Each number is 50 + 15 x the weight over the matrix's rms, rounded and kept within 0 to 99. Layers, rows and columns count from 0.

# q: layer 8 attention query, 128x64, rms 0.142, rows 0-24, columns 0-63
# k: layer 8 attention key, 128x64, rms 0.142, rows 0-23, columns 0-63
q0:43 41 60 52 56 51 58 39 47 50 57 53 49 42 42 69 46 61 36 58 57 63 53 46 63 62 44 50 35 65 39 53 71 53 64 50 42 79 43 49 46 39 41 46 27 40 66 49 51 33 58 42 34 61 42 56 36 41 57 52 62 54 71 54
k0:54 34 48 34 46 57 49 58 52 62 60 47 54 48 46 49 50 76 34 39 38 63 56 59 44 65 54 35 52 39 42 44 64 49 59 50 56 59 37 57 54 58 44 62 45 33 57 46 61 45 52 49 24 44 44 59 38 64 74 55 57 51 58 48
q1:46 36 35 66 41 37 55 45 75 56 40 74 48 67 54 48 46 62 23 60 41 49 50 54 43 57 60 48 69 62 61 30 39 34 34 53 48 53 43 64 43 57 41 58 55 44 51 65 37 51 71 51 31 48 49 64 69 40 75 46 52 51 32 48
k1:36 26 39 64 42 42 52 47 52 49 25 67 47 72 52 64 41 54 45 66 58 59 39 60 40 41 70 47 53 61 64 54 69 42 27 55 33 40 47 56 42 52 26 37 36 53 46 55 22 60 63 45 49 54 46 63 63 44 68 63 50 33 45 57
q2:51 49 48 54 61 52 37 35 39 57 69 44 52 46 62 42 50 51 65 68 60 55 62 62 63 46 60 60 38 49 46 68 70 44 53 26 42 53 37 51 42 35 42 57 55 71 44 53 70 37 64 58 35 50 40 56 46 48 42 54 47 48 58 27
k2:65 40 49 42 47 59 44 37 48 62 59 52 43 40 48 55 41 71 80 68 47 72 66 69 64 46 23 68 31 43 45 37 51 51 54 32 27 61 56 46 67 43 48 46 59 52 34 36 63 39 51 51 48 42 50 54 45 58 53 69 51 52 51 50
q3:30 41 57 50 43 41 43 60 52 37 65 39 70 68 59 40 58 33 60 51 68 44 45 39 63 32 54 53 74 48 43 47 79 54 47 47 50 52 37 45 50 69 38 59 42 57 46 25 50 65 38 60 73 23 39 59 67 52 30 59 57 50 58 76
k3:54 63 44 47 59 61 33 40 56 54 64 49 47 45 46 58 55 44 65 48 55 53 61 44 66 58 53 31 62 60 54 21 64 53 21 52 36 64 34 44 51 62 69 45 52 52 53 49 52 72 28 69 73 28 63 41 50 53 29 38 41 48 47 73
q4:62 43 51 85 35 46 70 62 36 41 33 73 46 46 32 53 46 60 53 62 50 58 60 42 50 40 54 46 60 77 51 48 41 48 53 30 50 75 40 52 33 46 45 72 57 12 48 50 58 30 50 47 63 58 41 45 32 57 57 56 54 60 53 56
k4:43 36 65 68 37 54 76 48 54 54 46 60 42 47 45 46 42 68 43 58 32 76 59 47 26 42 71 23 44 53 64 61 51 34 42 51 69 68 53 52 30 57 43 68 57 20 28 45 60 51 44 41 46 59 52 50 37 62 50 57 41 63 44 34
q5:59 63 46 57 46 53 49 46 62 33 63 40 55 57 48 38 38 82 45 44 37 67 56 31 58 56 44 57 64 58 56 22 40 18 56 58 51 48 64 58 31 48 52 44 58 64 20 62 50 62 66 58 71 32 44 51 51 46 67 44 52 46 25 33
k5:38 35 43 54 43 32 49 58 45 25 59 36 36 55 62 66 55 70 56 61 50 55 27 38 47 46 37 49 51 49 57 53 63 42 39 26 57 45 42 51 38 29 40 48 62 59 46 57 61 67 52 60 43 67 42 68 56 37 72 68 28 63 45 61
q6:69 49 25 51 32 54 61 36 33 43 80 59 75 62 50 64 41 40 32 32 45 64 68 76 48 27 52 48 55 63 48 43 51 32 29 51 58 46 46 38 64 66 43 44 39 43 28 57 46 49 64 49 57 44 51 39 54 40 42 61 44 61 55 34
k6:62 57 49 46 14 53 60 33 29 34 67 62 37 55 47 67 59 44 57 58 57 21 63 59 45 40 53 50 63 51 61 55 69 62 34 46 51 61 62 53 48 62 38 43 34 30 42 63 42 24 55 59 48 42 39 47 54 30 53 67 43 75 58 57
q7:63 42 29 38 45 71 40 53 69 51 59 49 56 41 61 63 61 49 49 44 52 34 54 53 42 51 63 56 43 51 24 38 65 54 27 61 40 53 39 74 29 71 61 38 29 54 47 57 75 35 56 57 29 68 43 44 58 60 76 31 55 60 21 71
k7:46 37 49 59 42 77 41 36 50 38 54 49 44 49 72 68 44 52 53 43 57 42 35 75 68 75 54 42 52 49 43 52 59 52 38 54 26 29 32 57 21 67 36 36 25 58 69 56 66 26 34 56 33 73 35 47 69 58 43 54 79 41 57 68
q8:57 78 45 39 43 40 49 51 47 46 59 34 38 45 52 58 36 70 27 70 59 66 58 50 76 44 29 54 52 31 48 57 28 44 64 51 69 39 58 55 47 43 55 47 46 91 46 70 48 46 36 54 59 47 63 19 75 61 53 21 29 54 52 37
k8:67 66 45 34 44 41 62 93 54 24 68 53 40 38 46 51 32 52 45 43 41 48 41 21 59 46 23 55 57 33 43 60 46 59 63 37 49 34 72 57 54 37 47 38 42 94 36 71 59 64 56 60 41 45 57 45 40 46 44 62 30 34 62 52
q9:60 65 54 45 43 44 31 69 62 32 46 50 52 58 55 49 38 47 42 65 47 49 56 50 48 49 42 48 52 50 45 44 64 51 55 46 51 63 45 65 56 53 47 22 59 64 56 62 50 49 61 56 30 43 46 48 50 51 41 53 49 65 58 25
k9:68 46 63 41 41 31 34 42 65 37 56 44 48 55 53 56 60 57 45 72 27 64 69 54 59 57 40 58 50 55 49 49 56 55 52 53 43 56 35 54 53 53 53 27 49 55 50 43 53 53 69 36 56 38 61 46 47 46 50 52 70 54 65 50
q10:80 50 66 42 47 63 07 61 43 46 69 30 63 42 55 25 32 73 50 44 51 42 46 50 51 69 46 42 71 64 54 25 63 54 62 76 43 36 60 52 56 57 58 46 38 59 77 38 29 32 82 54 33 36 43 64 49 70 59 48 45 45 74 61
k10:60 33 38 55 46 11 39 54 37 51 56 27 57 44 74 82 49 40 63 43 42 45 35 47 63 54 44 31 67 62 40 37 90 51 65 48 63 34 26 57 62 54 57 48 50 53 82 59 34 33 63 42 23 62 56 40 55 64 43 55 33 57 61 69
q11:64 45 52 54 56 58 54 40 46 55 65 56 38 64 41 54 45 51 41 36 31 66 43 41 59 52 47 41 47 69 56 41 45 42 71 75 56 31 39 44 67 54 57 61 35 69 47 42 61 47 34 34 67 40 30 36 40 53 56 47 36 45 49 21
k11:59 55 57 40 51 45 61 57 43 40 58 51 53 65 42 59 63 41 65 36 47 50 33 37 45 47 41 49 46 65 32 38 53 54 54 55 53 50 41 42 55 48 47 69 39 51 36 56 49 36 45 45 44 59 27 55 28 47 69 59 38 56 69 56
q12:52 47 37 70 59 58 73 46 54 58 70 37 46 55 43 51 70 31 42 57 32 58 57 68 32 36 25 51 53 41 62 49 40 82 58 69 63 44 49 53 53 39 33 37 44 67 58 56 62 54 32 67 55 48 61 23 31 39 43 54 48 28 63 50
k12:47 59 71 49 56 58 62 68 42 48 70 64 62 67 37 35 78 41 54 61 65 66 56 56 33 34 26 46 73 30 51 44 53 84 49 66 55 38 61 58 59 50 33 47 46 50 57 53 58 54 40 36 53 62 43 16 35 51 35 55 57 35 59 63
q13:55 48 37 39 44 62 57 52 77 40 61 70 63 30 67 61 48 66 44 60 28 33 50 63 42 51 53 47 47 44 35 59 69 42 41 40 39 44 59 22 30 52 41 54 41 74 49 48 48 67 62 34 44 50 44 47 51 73 49 51 45 57 58 35
k13:55 43 47 42 45 55 70 42 71 54 46 66 49 16 53 80 52 59 57 82 46 31 60 62 55 51 53 57 62 47 30 53 79 51 49 32 38 39 62 30 41 54 37 45 46 70 57 46 48 46 39 42 51 63 53 43 49 54 57 48 37 65 64 44
q14:51 63 54 44 62 48 55 35 45 62 28 58 63 76 69 73 35 29 24 53 48 38 38 55 54 12 62 53 20 52 64 31 43 46 49 72 62 37 63 47 35 72 53 31 29 33 62 33 58 74 59 62 45 47 66 51 65 69 43 55 57 35 67 66
k14:70 56 45 28 57 58 15 63 42 48 19 58 61 55 37 38 45 29 35 31 53 16 39 47 55 29 56 64 54 49 79 40 53 65 40 60 48 35 50 47 22 78 49 42 42 26 82 58 70 56 58 66 39 51 57 47 74 51 43 43 54 47 59 61
q15:49 48 29 53 41 36 63 54 07 49 57 41 51 71 49 72 47 30 52 71 51 33 68 42 62 44 36 64 74 32 67 35 67 48 28 83 81 51 44 43 47 55 76 62 53 69 46 45 48 44 51 38 53 50 63 55 52 55 75 44 41 51 39 48
k15:59 67 15 40 42 60 39 37 08 35 57 68 27 57 38 69 47 36 38 54 50 43 51 49 46 43 42 27 62 42 60 14 38 34 53 74 36 48 63 63 44 52 86 54 57 74 56 48 46 53 62 27 58 55 30 51 57 61 33 58 45 54 61 50
q16:40 44 56 39 41 56 68 39 26 34 58 56 38 62 37 55 67 71 57 34 62 70 66 55 73 44 34 32 40 58 34 55 57 50 65 60 44 49 61 49 19 27 75 49 55 45 53 39 71 62 37 51 54 41 60 59 45 33 56 42 42 59 48 43
k16:46 36 36 38 42 62 59 64 34 37 66 56 44 72 58 24 68 72 56 25 54 44 47 50 52 52 33 28 37 45 35 55 57 59 79 43 50 55 65 49 26 42 68 65 57 44 47 32 91 64 58 63 58 31 39 72 48 39 63 66 48 68 40 42
q17:38 29 78 33 39 47 41 33 61 57 64 57 52 86 56 61 52 51 42 75 53 60 50 61 56 41 26 63 50 43 42 48 39 38 33 26 58 46 23 54 40 39 55 35 31 76 51 57 52 53 59 57 66 49 47 40 61 52 51 60 55 32 52 49
k17:47 43 64 38 48 63 42 58 61 57 63 78 33 72 43 48 14 50 52 55 36 47 42 52 50 43 29 79 43 44 51 45 69 73 31 29 55 60 33 56 43 39 69 32 43 65 38 62 39 64 56 64 51 53 48 34 53 47 59 57 56 43 37 49
q18:54 46 55 51 37 44 56 56 48 70 57 51 67 53 35 47 30 50 58 73 51 59 37 35 54 63 32 52 59 37 61 65 40 40 42 41 40 46 60 66 52 45 70 62 60 66 49 54 49 46 72 08 30 56 50 40 64 42 63 33 51 42 46 45
k18:62 45 39 60 31 46 65 50 67 72 42 51 42 38 55 64 34 47 50 45 48 57 51 42 32 40 37 53 35 59 46 47 36 33 62 23 41 62 52 77 54 47 71 31 70 81 44 62 40 66 56 24 27 59 53 48 49 43 81 51 46 50 45 58
q19:57 62 42 64 35 63 37 51 65 53 50 59 47 38 44 67 38 49 48 54 47 56 45 68 53 59 50 62 53 44 44 49 56 04 61 63 47 41 60 38 57 52 48 59 54 44 51 57 53 43 56 30 45 74 61 41 51 34 63 31 51 55 47 71
k19:62 58 31 49 39 61 62 39 71 52 46 42 39 33 52 60 38 42 40 34 49 38 36 67 49 53 62 60 47 29 37 62 64 16 64 56 69 63 56 47 45 63 37 39 56 53 44 66 48 56 51 35 44 63 61 45 39 56 56 64 46 55 43 65
q20:53 50 59 53 76 61 51 49 56 39 60 56 52 74 45 41 50 48 60 33 40 51 55 54 45 44 51 77 46 41 40 44 52 77 48 48 24 45 50 63 61 74 54 30 41 71 22 69 12 50 56 38 73 38 59 31 37 65 41 58 57 42 43 50
k20:36 37 71 49 59 47 35 51 49 46 68 38 36 57 61 59 54 43 35 60 49 54 59 54 53 43 49 76 62 52 33 58 34 65 46 50 45 52 35 44 51 53 60 51 66 59 44 58 24 29 52 61 40 69 56 32 63 17 50 35 44 55 51 63
q21:47 55 59 55 53 40 47 55 57 79 60 43 29 40 32 49 38 50 59 38 51 42 54 41 39 59 41 48 42 70 32 74 47 50 53 44 72 60 53 41 76 50 77 48 46 68 48 50 60 49 52 29 58 32 28 31 71 33 44 46 22 48 36 51
k21:36 82 65 59 25 45 63 71 55 62 43 52 49 55 48 47 44 59 50 39 40 60 25 51 47 60 51 51 26 42 28 56 34 37 61 47 57 72 43 48 72 41 55 45 28 68 33 62 29 49 40 58 50 37 20 42 51 33 43 57 28 62 81 49
q22:19 61 55 57 53 51 49 65 48 41 35 39 21 67 48 51 50 46 52 48 38 64 27 40 36 62 36 38 36 69 56 39 43 62 44 52 54 36 34 39 22 65 75 41 66 68 54 62 67 62 24 32 54 42 64 38 56 44 69 60 36 59 36 42
k22:35 76 65 47 52 44 49 70 50 45 32 36 37 91 55 66 58 47 31 43 46 64 49 29 42 57 50 66 28 79 41 34 43 50 60 51 61 34 43 37 24 52 62 66 68 67 45 25 67 56 50 37 88 35 32 38 59 40 53 67 64 50 49 33
q23:43 43 55 48 61 75 73 73 51 56 40 58 62 51 49 37 50 54 34 27 45 43 47 37 58 59 51 46 53 52 29 54 31 70 48 59 61 52 65 43 79 49 57 49 65 65 40 69 21 52 56 38 70 27 59 29 60 44 53 48 44 50 48 41
k23:32 46 67 55 50 54 67 60 43 46 43 63 51 46 51 49 60 33 29 30 51 46 43 34 50 51 60 39 55 49 31 69 24 78 49 28 58 45 47 53 68 32 43 66 57 66 57 63 16 51 57 41 56 38 56 51 48 22 48 51 42 63 56 58
q24:75 56 42 48 59 62 52 68 55 48 64 41 41 51 61 71 38 38 47 39 29 55 50 35 39 58 53 33 50 77 49 76 63 56 51 63 41 43 40 56 59 62 60 37 64 24 22 59 45 32 61 40 39 40 57 59 52 32 65 49 47 83 41 46